Part of a small language model's weights: 3 heads of 32 (1 for keys and values).
Each number is 128 + 32 x the weight over its row's rms, rounded and kept within 0 to 255. Layers, rows and columns count from 0. The size above them is the row's rms in percent of the matrix's.

# layer 10 MLP down (transposed), 512x96, rms 0.0239, rows 312-335, columns 0-95
size [107  98 102  95 100 109 104  94 110 106 103  95  92 106  95 108  94 101  99 105 107  97 103  94]
[[143  95 114  95 140 172 164 107 113  94 157 198 107 165 107 119 131 197 142 102 109  52 139 142 137 150 121 123 154 216 168 149 204 150 140 124  79  96 128 159 167 145 145 110 132 114  90 107 172 135 147 109 140 135 112 171 141 147 143 133 122 162  43 156  87 169  63 126 136 136 105 145  90 127  97 151 119 126  41 150 111 102 102  71  99 116 149 110 119 121 129  88 109 111 145 116]
 [166  98 123 116 141 122 119 168  89 117  90 131 118 169 149 123 130 146 138 187 145 112 145  84 118  86  84  45 142 103 169 123 135 119 162 131 100 117 121 109 144 134 137 137 178 208 195 104 149 162 139 196 118 116 196 104 111 134  88 110 139  90 139 142 155 165 108 164  86  74 144 157  82  72 161 119 111 139  93 170 164 134 143 109 110  93 125 146 113  69 125 100 102  98 193  80]
 [116 124 131  97 112 152 150 110 157 170 137 141 153  93 121  54  89 128  90 130  71 125 130 108 179 119 173 135 139 144 124 124  96  94 178 117 195 164 177  75  63 143 100 102  98 112 121 169 125 181 136 122 161 166  95 128 198 134 115  93 157 100 182  86  71 162 122 178 117 122 111  96 142 111 144 106 106 131 182 171 162 166 156  98  97 121 128 155 145 161 168 167  97 115 141  72]
 [113 100  91 144 147 152 119 110  74 142 121 161 170 106 116  92 111  48  77 141 133 199 180 106 120 168  71 109  91 103 116 163 129 162 154 134  53 121 132 134  89 150 172  69 145 133 160 131 147 125 134 137  69 105 189 170 118 132 203 105 182 140  92 148  99 105 140 119 181  64 106 154 130 131  88 113 164 114 110 144 103 163 172 177 135 120 115 157 129 147 112 124 131 142 100 138]
 [144 161 114 117 165 157 167 175 159 119 132 122  94 166 168  74  68 171 111  98 141 153 108  86 166  84  92 169 130  91 125 165  95  99 110 140 102 117 129  60 130 108 176  83  57 152  88 124 102 123 154 150 106 141 132 130 156 109 137 131 121 120  82 152 106 121 113 151  98 215 211 164 117  79 159 139 167  77 166  87 114 137 151 130 161 141 110  95 161 146 137 108 102 111 174 124]
 [ 95 123 111 150  92 134 110  98  61  96 174 132 137 128  95 138 139 101 140 137 165  99 156 112 140 163 123 131 133  91 154 135 124 173 118 110 251 133  91  50 153 156  57  78 141 136 141 121 122 150 132 154 108 123 167  57 120 134 123  98 144 118 179 118 175 111 157 118  66  78 151 121 179 125 117 161  94  87  82 132 139 128 131 141 188 155  86 117 128 104 110  83 164 131 112 141]
 [142 132  57 142 190 163 106 123 108 181  94 157 147 131 120  91 116  81  96 164 114 130 129 158 158 173 137 105 118 131 107 130  85  45 150  99  62 120 100  91  85  49 140 132  85 173 159  73 146 163 169 109 129 140 129 155 173 162 119 136 141 135 105 155 174 122 164 129 139  87 125 133  98 185 174  72  60 137 127 172  92 126 155 145 134 150 123 149 105 149 123 123 155  99 104 100]
 [118  96 144 125 104 102 196 109 110 121 149 103 117 160 102  92 106 137 128  88 153 215 110  79 140 159  89 111 127  78 125 160  93 150 188 122 151 119 154 122 132 160 101  88 158  88 130  40 106  45 149 145 169 155 115 188 106  76 175  97 114 131 140 117 166  86 145 126  94 155 100 104 176 109  93 153 138 164  94 117 105 164 188 130 144 128 102 115 105 112 135 101 157  84 125 145]
 [148 161 127 179  89 130 163 120 118 112 126 108  88 129 123 152 112 163 112 125 129 135 147 101 164 101 170 156 104 130 149 100 132 162  52 146 255 141 122 170 131 114  74  96 103  87 131 104 101 175 126  85  97 128 154 142 168 140 156 134  99 137 137 125 129 170 188 143 148 138  76 124 181 135 139 119 104 118 188  98 111 181 115 120 148 108  71  66 142 148 104 123 133 132 142  89]
 [210 210 156 142  84 167 113 141 147 125 119 142 143 150 124  81 170 112 124 125 156 111 147  86 106 182  48 142 115 114 120 130 121 113 127 126 153 145 146 101 142 143 104 138  82 118 124  68 170  85 116  85 148 114  89  68 157 177 120 139 148 124 107  78 126 137 167  86 136 149 116 175 121 111 134  88  48 100  47 115 116 112 132  94  91 148 134 109  83 128  91 129 110 136  64 133]
 [ 87 148  99 128 196 110 125  78 109 127  55 123 133 110  97 116 101 165  92 122 101 152 148 147  99 107 113 176 121 148 186 108 120 182 133 123  93  93 193 130 154 129  72 118 124 128  97 134  60 142 112  94 100 125  96 102 167 126 132 109 110 155 126  94 107 167 136 149  87  95 122 123 191 161  33 104 148 129 136  73  92 150 122 103  98 151 168  92 183 119 118  93  69 106 113 159]
 [119 120 130 151  88  92 134 115 162 181  99 146 143 140 155 102 109  87 104  98 116  93  96 111 106  99 174 133 111 126  99  64 119 159 108 101  97 108 182 190 137  95 104 110  71 143 124 128  89  70 117  93 116 115 147 186 129 114 174 107 142  99 167 193 115 138 131 156 120 105  93 172 195 128 129 127  94 123  42 101 147 148 131 145  56 103 200 196 120 108 112 119 142 133 123 150]
 [ 79 147 138 122 115 130  93 155 229 149 128  81  94 136 104 116 122 170  99 122  91 173 118 175 138 138 126 120 117 107 155 172 136 127 123  81  57 144 131  67 173 107 113  90 127  89 138  86 143 183 134  92 137 154  91 100  82 125 107 146 143 159 149 151 127  72 176 150 135  52 149 139 106 114 162 126 136 141 120 164  91  73 127 153  92  95 104  77 137 166 138 186 112  88 121  79]
 [128 177 147 124  86 151 129 158 142 148 169 165 130 102  83 128 109 122 154  77 177 124 104 123  98 126 129 109 112 124 117 138 113 123  89 201  72 146  97 124 160 187 175 107 160 102 168 116 153  88 138 109  94 158 143 142 141 142  91 154  94 156 147 149  92 183 120 152 174 169 164 147 135 131 145 134  15 148 120  92 194 121 100 138 149  70  73  73 125 123 153 142 102  90  88 118]
 [164 169 117 117 188 136 171 146 112 191 119 109 101 104 138 138  40  67 163  69  98 103 169 162  90 135 137 149 167 184  76 124 111 166 174 105 150 163 155  78 119 119 108  89 113 149 136 103 131 123 167 153 117 186  85 116 120  62 148  97 149 103 174 100 129 159 126 170  85 101  92 109 170 124 119  84 114  92 120  80 186 122 148 108 135 163 126 134 151 147 101 137 102 124 119 153]
 [178 126  89 171  87 145  74 142 150 130 127 103 180  94 152 180 139 148 120  71 107 142 105 117 138 129 145 182  80  69 108 152 114 137 139  63 159 131 121  96  86 119 126 146 139  85 112 154 146 199  89 107 113 133 151 168 106 114 125 117  99 107 162 125 126 111 143 110 147 140 168 144  67 138  82 132 132 159  73  83 162  49 149 154 121 151 133 102  80 115 170 186  83 139 150 191]
 [124 106 123 134  83  87 143 122  84 118 141 151 134 160 164 190 127 182 129 142 171  99 161 144 157 113 119 122 128 119 122 180 194  78 140 153 148  41 143 107  87 115 178 163  83 124 177  89 181 131 104 138 180 154 111 109  76 139 154 122 109  73 143  91  89 126  84 179 126 118 118 148 195 180  97 148 154 124  86 154  93 129  97 120 174 123  89 115 108 136 121 103 137 151 183  97]
 [ 88 145 118 156 119 207 120 125 158 126 134 105 135 119 117 127 116 134 158 158 125 127  98  94 193 108 120 146 167 114 204 141 140 112 121 128  64  94 125 210 139 168  89 132 139 120  57  97 132 137 125  92 113 101  80 142  82 107 117 185 124 154 200 115 130 138 169  76  90 123 180 156 139 122 136 106 119 147 133  61  66  74 112 151 151 150 156  80 138 145  95 128 162 178 108 128]
 [121  79 149 163 161 111 109 189 170 108 110 147  61 128 122 118 143  97 177 114 147 104 128 146 109 142 128 170 148 110 124 149  98 184 151  80  80 133 130  99 141 117 171 140  94  90 129 113  88 133 141 115 163 121 115 117 110 181 129 126 115  99  82 155 133  75 158 182 129 216 149 150 115 200 133 161  97  90  92 107 120 118  73 179  93 165 104 110 107  96 140 173 159 160 188 178]
 [131 172 126 183  72 110 100 146 134 139 152 145  96 143  93 109 120  35 103  96 154 136 154 111 130 131 147 160  89 121 192 158 169 121 158 160  39 138 102 140 161 114 157 112 149  88 139 142 152 121 107  76 135 123  64 109 143  94 128 195 148 100 195 136 143 152 128 115 178 146 129 138 128 143 126 160 160 135 198 153 101  69  76 160  76 123 126  84 170 122 120 104 142 119 115 102]
 [179  80 120  78 165 125 146  87 189 157 168 127 175 154 148 126 135 124  72 118 199 171  99 134 106  93  92 136 165 187 159 177 124 155 167 124 188 117 179 125 145 121 144 120 108 109 128 113 119  89 148  83 162  74 147 114 140 153 103 134 104 107 116 133 158 124 172 180  90 141 130 134 155  99 145 148 129 133 181 207 147 187  98 118 128 104  81  95 135 108 159 153 168 108 172 158]
 [ 94 156 104 154 135 116 168 111  87  77 156  82 113  76 129 149 102 142 101 160 105 128  72 124 160 181  91 102 136 108 124  96 158 106 136 169 164 128 167 143  67 131 208 144  96 137 124 149 143 129 101 167 110 149  87  87 218 181 117 127 120 116 181 124 154 132 121 122 181  60 100 148  90 143 183 103 119 162 157 134 120 126 200 136 116 133 129 140 104  91 101  92 133 158 175 151]
 [127 153 130 119 150 134 136  90 150  90 147 140 108 143 109 155 108 137  82 103  69 173 112 138 137 101 108 160 163 120  98 109 129 127 142 140 175 106 113 139 193 183 121 166 121 137 121  82  59 108 170 110 184 108 193  96 119  90 138  98 170 112 113 187  78 163 173  73 108 170 190 161 155 173 153  89 142  73  56 152  99 148 112 139  72 131 104 144 118 132 106 124  84 129 150 156]
 [118 136 134 121 183 114 140 177 117 133 157 172 155 147 102 144 137 153 134 101  83 108  86 116 108 159  61 165 150 128 130  88  97  78 108  85 229 116 143 117 121 156 140  93 137 136 119  85 120 118  43 153 110 109 164 148 139 146 146 161 172  87 135 168 133  88  91 133 162  84 103 135 136 131 101  95 171  83 195 209 121  83 156 128 131 149 124 156  92 174 167 136  96 129 114 138]]
# layer 10 MLP gate, 512x96, rms 0.132, rows 313-336, columns 0-95
size [108 107  93 104 104  99  95 100  99  99  91 100 103  94 113  99 106 100 102 101  95  97  94 103]
[[ 78 111 166 130 155 140 107  78 177 105 155  93 106 138  94 173  80 163 149  58 164 115 142 184 188 126  90 160 184 144 150 100 165 134 119 136 123 131 109 115 140 192 162 149 143 104 161 127  85 132 129 122 111 167  97 140 170 127  51 142 104 143 163 154 121 165  86  69 189 138 110 145 108 131  85 150 135 127 105 137 116  97 137 136 190 116 121  99 161 162 152 154 190 162 179 130]
 [ 82  94 157 131 112 123 189  92 100 131 182 194 121 128 141 161 146 146  84  74 173 119  91 110  84 206 130 100 182 135 147 127 111 147 127 120 159  75 123 112 148 116  74 204 154 112 105 184  84  81 150 103 148 124  87 147 155  83 142 118 165  95 106 174 111 131  84 123 189 147 113 110 127 100 110 119 139 169 175 147  94 151 184 103  72 136 138 121 148 110  93 110 125 126 135 125]
 [148 119 131 121 114 148 152  78 102 146 154 114 125 112 122 167 146 167 125 106 223 137 149 100 150 137 162 140 153 185 116  96 161 136 173 126 212 181 114  77 133 136  91 155 133  87 128 116  94 161  65 157 121 155 162 118 160 174 113  55 152 190  77 105 141 155 106 116 114 112 114 128  83 114 124 129 119 179  91 140  85 107 132 137 140 187 153  99 164 108 184 166 139  80 142 158]
 [148 140 128 125  76  96 126 164 129 120  57 183 124 149  93 128 124  91 181 117 173  97 175 150 110 151 152 156 187 168 125 140 125 108  67 153 137 122  89 175 157  73 130 130  84  65 170 172 105  92 121 176 151 176 168 115 173 110 138  64 116 126 125 121 161 125 149  88 124 126  99 143  83 162  99 125  80 151 150 151  82 153 206 120 116 135 171 144 169 130 172 126 132 130 138 159]
 [110 176 115  98 162 139 112  76 147 116 133  73 124 159 147 116  94 141 137 179 140 171 120 162  90 136  98  96 159 154 119 124 161 151 113 128 128 141 112  97  86 172 155 148 124 152 112 161 181 158 144  76 164 134 156 146 106  47 109 212 164 123  80 179 150 107  99 152 142  92 116 195 117 101 116 176 107 154  95 151 105 153 150 117 144  87 167 188 142  72 143 146 154 135 153 196]
 [ 82  84 104 154 119 184 117 171 155 104 196 132 117 133  87  95 125 116 106 148 103 178 159 183 161 109 138 135 135 123 142 124 108 144 126 190  63 124  73 215 197  92 133 135 104 157 131 122  90 114 166 107 161  80  97 197 109 141 132 128  85  40 109 110 145  87 141  90 161 132 145  93 111 127 113  92  92  94 126 113 133 159 166 117 161 111 135 152 127 131 140 145 103 108 118  88]
 [ 82  82 185 137 169 160 127 132 169 129 148  95 121 107 100 146 132 108 159 134  66 145 153 150  79 141 115 103 131 123 112 114 124 184 121 109 111 154 147  48 166 133 187 120 155 177 178 146 117 123 145 124 151 172 134 160 124 135 155 136  69  66 155 128 135 144 143  93 202 162 127  75 127 122 171 167 117  85 141 130 141  64 127 138 159 115 174 118  58 129  69 130 125  79  91 157]
 [ 99 141 177 201 204 100 190 124 162 109 109 206 147 162 128 154 131 145  97 180 150  95 133 161 116 141 148 133  96 112 127  61 186  95 160 145 103  62 145 146 104 106  99 133 139 176 129 136 130 150 143 116 196 111 162 124 153  65  94  71 138 120 133 136 162 122  93 132 105 152 152 162 120 166 169  81 190 149 152 173 142 141 159  91  96 130 132 116 142 137  89 148 117 132 141 115]
 [ 95 148 151 151 106  93  67 100 118 110 136 166 151 110 111 160 111 161 156  74 100  90 174  98 105 160 114 117 152  66 134  82 146 145 124 142 108 178 116 154 175 106 116  81 123 155  79 103  39 111 141 114 135 133  91 121 121  72 153 104 131 183 141  71  87  97  84 109 102 152  99 109 135 157 170 122  89 127 192 145 150 125 151 112 134 133 156 140 134  69 146  62  68 144  82 125]
 [154 115  85 174 119 128 181  95 130 159 108  55  97 112 108 148 156 131  96  99 199  77 131  90 138 142 154 145 125 153 108 105 161 193 113  82 113 105 175 145 162 139  81  98 111 174 151 152  91 111 121  82 130 154 124 118  81  90 123 176 106 113 155  85 108 112 121 175 130 107 155  96 185 165 211 143 193 128  96 134  96 126 113 110 141  57 120  94 110 128 105 129 120 154 169 122]
 [ 53 135 127 145 115 143 154 129 116  49 120  99 168 125 148 127 120  94 173 126 128 129 153 177 184  73  96 138  90 120 104 135 181 130 138 114 119 121 148 123 106 109 118 109 138 109 156  84 117 110 145 164 160 123 130 140 137  95 134 118  93 116 103 137 126 138 141  56  92 108 136 247  75 111  94 197 161 153 187 107 104  73 147 123 103 136 105 156 111 117  99 145  97 156  71 182]
 [119 120 108  92 164 151 111 150 154 105 169 138  96 167 115  75 119 144 193 156 154 155 157 120 112 161 127  86 128  77 183  66 105 142 119 129 120 163 108 148 181 135 153 120 118 157 122  99 145 112 104 150 112 136 112 150  69 122 227 139  86 124 154 126 156 119  84 151 151 194 149 170 106  95 188 173 113  74 125 195  92  79 169  91 141  87 117 132 117 129  92 125  99 146  89 139]
 [ 80 137 150 125 140 183 123  92 160  86  91 105 110 134 147 193  85  98 130  99 153 148 163  82 148  81 154 195 156 121  69 117 116 199 122 167  97 128  96  58  93  75 166 163 129 123 100  65 138 136 118 151 117 162 165 100 119 122 121  93 102 108 128 109 119  81 124  94 157 145 129 129  68 141 125 131 115 144  84 155 102 187 146 179 154 134  97 159 125 142 169 138 142 197  98 138]
 [ 82 170 151  98 150 158 118 116 146 121 185  87  97 140 148 125  89 112 118 155 142 120 134 125 123 143 109 112 156 151  69 103  66  67 139  93  59 130  78  98 158 160 115 139 160 130 129  50 126 105 151  85 123 113 190  70 131 132 149 110 133 109 206 141 162  83  78  87 110 183 195 130  72  99 120 113 150 131 134 151 120 101  96 125 105 150 104 143 166 124 107  72 112 114 123  91]
 [ 93  88 141 138 145 112  94  65 141 109 122  71  94 116 137 161 111 103 121  88  48 113 101 140 135 132 129 185 160 141  66  79  84 130  99  99 118 183 115  99 152 166 126  97 118 132 131 170 139 110 222  47 142 152 124 110 153 108 122 134  72 181 134 172 168 166 124 170 103 167  80 101 157 118 127  92 148 108 124 132 107 115 123 149 108  70  84 148 151 123 154 102 154 145 105 133]
 [143 113 133 194 124  98 127 182  84 108 133 136 118 124 163  84  95 107 125 131 135 140 192 183 160 105 149 112  74 166 113  83 165 105 165 106 138 119 133 154 127 174 101 150 107  59  93  93 127 186  90 183 169 102  75 159 135 117  83 149 148 158  74 140 157 141  72 166 155 100 136 100 135 158 138 153  94 117 170 204  98 156  93 127 136 157 156 139 140 156 111 120  99 112 103 186]
 [152 176 124 172 154 133 124  95 158  94 147 150 138 125 180 109 138 111 129 168 129 102 133 147 120 143 157 157 120 156  70 132 186 136 134 119  93  86 145 117 103 118 166  99  94  57 137 120 146  76 113 125 102  90 174 116 117 131 102 109  99 114  93 137 152 131 131  65 178 115 140  48 119  75  84 111 163 131 116 124 116 131 160  93 147 155 155 135 148  85  82 243 107  91 185 165]
 [134 118 176  77 126 228 119 127 111 107 120  85 112 162 106 146 133 112 161  89 176 165 135 106 152 133 203  88 160 135 128  95 173 137 133 131 139 149 138 157  90 120 100 161 145 104 119 125 151 134 114 123 106  94 119 119 122 124 148 163  60 101 131 155  97  64 100 138 101 112 178 115 204 112 163 113  59 130 108 123 107  90 132  93  69  75  82 152 130  98 148 116 126  58 166 156]
 [156 146 160 162  89 186 185 177  91 132 127 106 161 178 123 165 145  58 189 153 134 140 178 102 120 121 100 145 145  92 105 180 145 129 166 143 126 113 164 167 136 164 216 127 125 106 104 124 165 146 134 130 121  70 105 140 153  94 161 140  79 113 130 176 156 152 136 155  84 151 125 113 140 117 103 131 144 144 106 171 134 118 136  61 119 161 141 132  99 107 194 117  70 103  60 148]
 [133 135 132 114 106  61 131 104 141 118 140 139 141  95 125  84 116 114  99  59 162 144 171 159 126 110  69 128 172 111 137 111 125 122  63 141 183 111 117 219 123 116 123 181 121 138 133 186 111 126 126 147 107 102 104 156  90 138 153 149 173 109 155 132 110  18 116 171 144 149 137 164 136  88 123 143 112 100  83 149 159 192 112 146 174 150 174 159 124 105 124 181 100 105 150  80]
 [149  62 106 146 146 157 189 106 164 101  99 156 114 104 120 165 167 130 123 135 164 101 131 158 169 195  81 119 131 155 132 128 138 155 151 111 111  92 122 146 133  69 122 159  68 104  91  69 172 154  83 169 189 175 158 131 147 131 121  44 131 109 127 100  78 155  65 122 102 139 121 119 153  93 154 118  73 187 162 129 147 124 123 171 153 135  96 128 118 132 109 143 116 187  94  97]
 [129 187 160 127  62 165 165  94 138  81 116 117 113 146  94  99  94  99 149 110 113 140 156 152 151 127 110 138 120  68 168 103 119 114 131 124  95 115 100 132 131  96 139 133 146 114  76 169 128 124 127 171  66 124  89 152 120 100 139 202 121  73 134 199 109 175 102 152 143 114  41 118  93 115 116 129  85 171 131 103 172 138 189 112 156 142  95 154 110 123 123 222 154 108 118  94]
 [ 58 112 112 111 118 113  83 126 110 108  95 172 116  90 142 154 100 143 167 129 176 131 141 111 167  86 144  71 103 206 100 138 144  88  83 150 206 119 115 121 159 138 129 149 180 182 157 161 101 110 135 154 113  72 170 122  56 148 162 120 120 187 145 119 140 107 177 146  58 112 147 144 159 152 127 152 137  84 167 113 153 127 180 178  96 135 150 113 174 128 117 131 129 152 164 134]
 [115 131 163 119 190 159 180 102 140 191 114  80 156 173 117 142  76 164  99 104 122 170  69  98 157 127 114 187  95  92 126 113 158  98 149  92 131 139 121 162 113 131 192 129 103  99 164 185  95 113 153 119 137  60 150 161 113 156 175 111  48 116  82  85 181 142 141 169 168 167 133 179 145 127 138 117 145 145 128 165 104 160 149 134 149  86  93 123 108 113 157 168 141 121 116 104]]
# layer 10 MLP up, 512x96, rms 0.136, rows 313-336, columns 0-95
size [ 98 112  90  96 100  99  97 109 105  96  96  93 104  98 112  93 102  98 108 105  98 103  99 104]
[[127 167 115 154 182 158 114 135 160  97 105 113 126 117  81 126  97 133 156 113 144 172 125 141 170 135 106 255 137 119 150  94 127 133 146 165 119 129 130 133  85 161 109 144 151  45 155 205 113 112 110  99 124 121 146 111 125 137 158  87 129 133 145 177 116 140 104  98 161 152 162 124  71 112 111 177 168 162 102 146 123  89  82 193 121 175 157  73 107 114 141 135 173 119 124 140]
 [129 134 123 119 151 168 168 149  93 130 146 136 131 141 117 111 173 137 122 123 131 140  94  70 107  36 124 149 142 136 128  95 107 184  94 191 130 139 156 122 214 134 140 121 164 135 140 103 179 120 161 174 199 104 115 140  94 194 133 169 117 111  93 168 122 103 147  46 125 180 112 152 110 129 156 139  67 139  83 144 142 173 115 135 153 101  83 140 173  82 107 138 105 146  84 110]
 [103  72 126 153 162 144  89 151 100  99 158 157  82 161 210  97  96 120 149 102 159 161 170 154 162 125 110 123  96 123 136 167 101 170 112 147 120 125  35 125  91 147 137  90 107 137 162 141 118  86 120  34  90 143 111 145 186  71 157 178 122 148  71 127  68 113 136 142 149 140 119 161 142 137  78 166 105 126 177 135 144 140 116 127 136 111  98 195 106 135 106 142  97 123 144 126]
 [119 183 179 138 160 118  95 102 115 151 109 116 160  86 127  66 142 137 114 159 104  46 166  99 127 183  94 104 159 140 154 115 122 115 120 135 144 150 147 165 111  98 160 138 199 117 124 168 135 190 129 113 128 115 125 224 126 152 135  95 165 173 162  72 170 142 145 113 157 100 159 101 137 176 140 154  29 145 157 125 131 101 116 138 116  93 151 116 125 150 105 156 177 104 100 158]
 [170 101 131  87 141  90 232 146  80  73 144 139 156 152  94 135 127 179 131 162 178 114 128  85 144  99 130 133 126 152 110 182 146  74 108 156 100 191 116 121 133 150 124 111 105 131 102 178 107 135  95 123 148 127 135 144 110 113  92 201 176 134 187 160 159 176 138 158 143 133 140  64 124  91  74 111 135 149 149 111 140 146 156  98 175 152  78 135 114  62 102  96 109 157 145 125]
 [ 50 156 133 193 105 112 167 143 130 110 162  94 183 175 125 110  86 198 121 108 133 164 120  70 106  90 166 138 123 169 168 129 122  70 162 138 102 124 163 157 152  64 123 172 101 125 100  80 172 152 181 138  96 146  96 173 120 153 193 136  84 161 141  91 148 123 140 105 108 155 113 109 167 117 115 124 154 143 106 147 146  90 121 136 109 106  91 172 111  85 183 135 151  99  92 110]
 [151 132 154  79 107  72 142 112  99 125 114 142 124 149 189 124  85  93 168 155  77  95  98 122 136 130 148 129 165 148 149 114 151  94 130 179 164  84 186 174 148  95 123 132 113  84 139 115  57 151  73 170 138  82 170 166 109 151 120 164  89 141 148 106 170  99  90 146  92 121 104 170 172 134 134 207 133 164 105 137 134  90  77 151 128  92 122 129  62 139 142 129 129 146  73 180]
 [107  87 206 127 118  63 122 191 137 120 130 129 139 181 139 137 129 115 141 110  89 136 118 107 201 121 180 138 151 125 147 131 153  99  65 125 175 152 100 183 157 175 162  66 193 171 165 184 110 154 111 124 161 163  97 178 127 112 126 145 120 138 115 119 200 123  86 136 146 142 159 137 118 116 165 131 115 108 129 170  80 137 127  93 168 161  96  59 127 115  98 148 144 113 149  99]
 [115 185 136 140 123 112 130 112  88 128 157 114  79 140 107 132 149 155 137 200 113 133 107 136 144  62 180 113  77 106 120 102 136 141 158  93 127 138 127 158  78 133  82 104 155 146 136 136  62 112 133 182 187 117  92 106 180  98 173 160 133 138  90 147  87 125 150 130  67  62 133 111  90  95  96 161 175 175 176  97 166 108 159 104  84 149  93 145  93 160 163 146 130  82 177 145]
 [117 156  93  88  98 132 102  85  61  94 127 154 105  75 174 139  79 113 158 126 127 128 143  89  76 138 120 158 182 102 124 109 127 117 172  99 117 134 120 188 121 138 116 146  78 112  61  87 131 104 134 113 103 160 109 139  52 147 105 111 165 137 120 111 115 137 122 113 177 146 170 122 102 149 176 189 109 116 134 140 148 112 148 170 175  54  89 162  99 136 184 189 122 116 151  69]
 [ 96 166 119 151 197  63 130 165 119 129  94 140 155 132 167 126 118 160 109 121 128 136 115 140 133 120 162 102 168 133 106 102 114  85  93 167 129 119 161 117 160 118 233 185 147 109 138  93 106 100 141 194 130 129 153  60 135 162 109 153 117 139 208 174 124 160 102 109 150 107 116 104 178 113 183 119 142 150 124 100 111 134  92 118 101 147 179 181 155 105 189 181 162 153 112 119]
 [173 142 132  91 172  70 162 131 122 161 166 137 161 100 136 102 131  65 183  98 114 142 175 112 130  82 140  36  81 102 113 160 167 155 177 166 120 137 115 124  96 129 116 141 155  99 140 183 127 151 139 124 149 176 100 134 125 131 156  83  88  95 110  93 142  50 139  95 153  91 156 106 170 121 159 104 114  81 166  77 120 117 121 120  82 170 172 165 153 153 122  77 112 115  93 128]
 [110 148 113 218 130  98 189 129 136 115 174  96 179  98 160 102  85 159  99 120 152 140 130 135 108 110 203 138 149 139  64 137 129 181 160 133 118 162 104  80 171  99 145 111 159  87 183  86 103 102 116 178 104 121  89 103 136 107  69 100 130 117 165 110 157  70 129 112 115 179 115 169 151 132  96 146 150 187 110 106 149 161 121 141 136 181  92 124 128 136 119 183  99 176 126 152]
 [150 125 126 125 122 116 167 148 146  93  69 134 174 174 133 155  82 135 138 103 147 114 174 125 135 142 155  73 104 201 167 157 133 158 157 137 123 132 126  38 139 103 135  91 117  70 129 134 102 105 121 114 149 151 136 147 113 119 171 120 194 126 114  82 156 140 129 119  83 111 101 113  82 130  54 118 158 133  72 146  83 163 194  91 188 124  86 166 137 174 117 184  99 158 154 111]
 [ 77 129 191 127 145 124 148 135 103 117 150  62 168 138 149 109  89 154 166 192 146  96 173 109  75 120 151 115 104  48  84  73 108  80 142 200 123 125 126 150 109 143 178 190 169 124 206  89 130 124 197 161 160 128 166 120 137 145 104 135 101 120  86 126 153 152 139 166  84 155 110 157 138 110 106  88  76 113 105  98 110 130 119 119 116 124 131  81 148 158 130 155 118 149 116 140]
 [113  88 129  94 207 151 165 202 103 108 177 104 143 145  75 137 130  91 124 124 107  90 122  91  76 152  69 123 110 156 183 102  99 150 141 178 137 109 133 148  78 125 138 152 162 120 124 103 148  75 140 114  79 149 129 131 153 104  77 117 153 122 127  97  54 150  99 129  92 159 157 105  66 121 131  97 186  97 119 125 169 141 143 115 124 144 113  65 153  89 118 150 112 197 144  85]
 [104 174  91  79 131  88 162 111 163  64 116 139 121 137 140  94 173 145 111 158 104 140 118 139 176  85  99 142 100 137 151 152  97 117 103 121 121 125 167 191 123 125 184 139 120 134 104 119  78  98 135 179 164  99 120 107  68 162 146 104 101 134 103 164 158  97 172 107 150 140  92 160  97 130  99 146  99 131 142 125 209 126 112 115  95  72 129 188 139  47  97 166  90 165  64 158]
 [131  75 137 118 115 141 156 120 171 189 112  70 111 124 129 183  91 146  82 147 133 110 150 121 158 146  79 135  98 146 164 139 104 147  92 168 142  44  84 150 120 160 159 132 118 108 161 107 102 108  94 122 119  83 150  93 160 125  97 106 209  67 132 137  74 134  81  91  95  85 141 127  52  93 122 155  66 128  80 125 179 129 149 172 128 117 157 125 120 158 135 155 137 157 163 123]
 [122 125 130 156 108  98 169 115  90 119 111 154  94  87 115  99 146 122  90 132 150  34  93 142 128 100 113 134  93  62  92 136 171 100  69 128 121 133 137 142  86  72 158 160 149 101 134 144  95 140 145 188 148 107  76 144 104  55  89 148 149 111 173 137 147 124 136 151 173 141 149 122  52  88 115  94 147 136 129 165  97 116  65 132 149 106 156 150 163 115 168 135 148 101 180  58]
 [ 75 169 115 152 132 124 128 103 121 110  85 174 158 131  99  35 129 144  88 104 111 185 134 112 138 101 126 133 113 114 150 149 133 187 115 153 142 163 138 128  77 142 201 157 162 109 141 155 153  66 128 165  56 146 145 123 129 105 151  77 151 127 147 112  78  68 172 140 120 122 117 114 102 193 179 162  90 112 136 116 115 147 230 103 126 107 100 136 102 150 130 153 141 155 117 153]
 [116 131 154 140 121 122  55 134 120 170  81 147  88 155 120 106 183 122 173 132 133 157 133 144 127 151 113 160  96 104 136  88 153 122 149 148  95 129 107 194 168 141 119 130 208 135 192 110 139  98 114 202 146 103 161 109 142 129 144 185 142 146 112 192 137 139 172 153 121 151 103 125  91  96 119 114 101 109 121 158 117  52 152  85 169  46  76 101  73 167 131 149 158 129 155 118]
 [ 92 123 135 128 106 174  80 184 146 175  99 129 132 121 107  69 171 125 158 166 189 127  91 130 147  87 131  68 154 155 144 197 161 107 120 133 142 134  58 126 107 155  82 137 168  85 117 173 132 116 130 143  79 149 117 144 149  85 144  93  80 149  47 108 168 109 121 127 147 102 150 112 168 149  90 131  80 117 134 178 146 149 125 122 181 163 161 191 119 110 121  74 118 129  89 149]
 [149 141  71 196 104  61 136 104 137 126 163  70 118 115 120 164  98 124 155  95 162 152 117 128 102 103 121  91 155  84  93  52  89  56 126  85 122 156 118 106 149  91 135  92 114 161 144  88 149 125 187 134 146 123 160 115 119  76 115 122 110 130 112 133 136 124 139 127  68 135 161 125  81 122 125 230 111 131 143 168 124 138 158  76 173 175 101 175 139 102 107 128 125 120 184 147]
 [ 97  95 121 138 160 121 110 124 131 183 152 108  87 122 125 126 156 108 121 145  91 132 163 134 135 115 105 153 112 155 111 137 122 104 148 110 111 134 131 162 118  77 183 103 120  80 157 197 144 133 156 165 200 142  86 129 165 209 166 144  96 142  86 144 143  84 204 130 131 146  63  75 155 132  57  85 147 163 150 178 105 138 124 120  77 111  94 153 154 159 103 128 100  82 127  62]]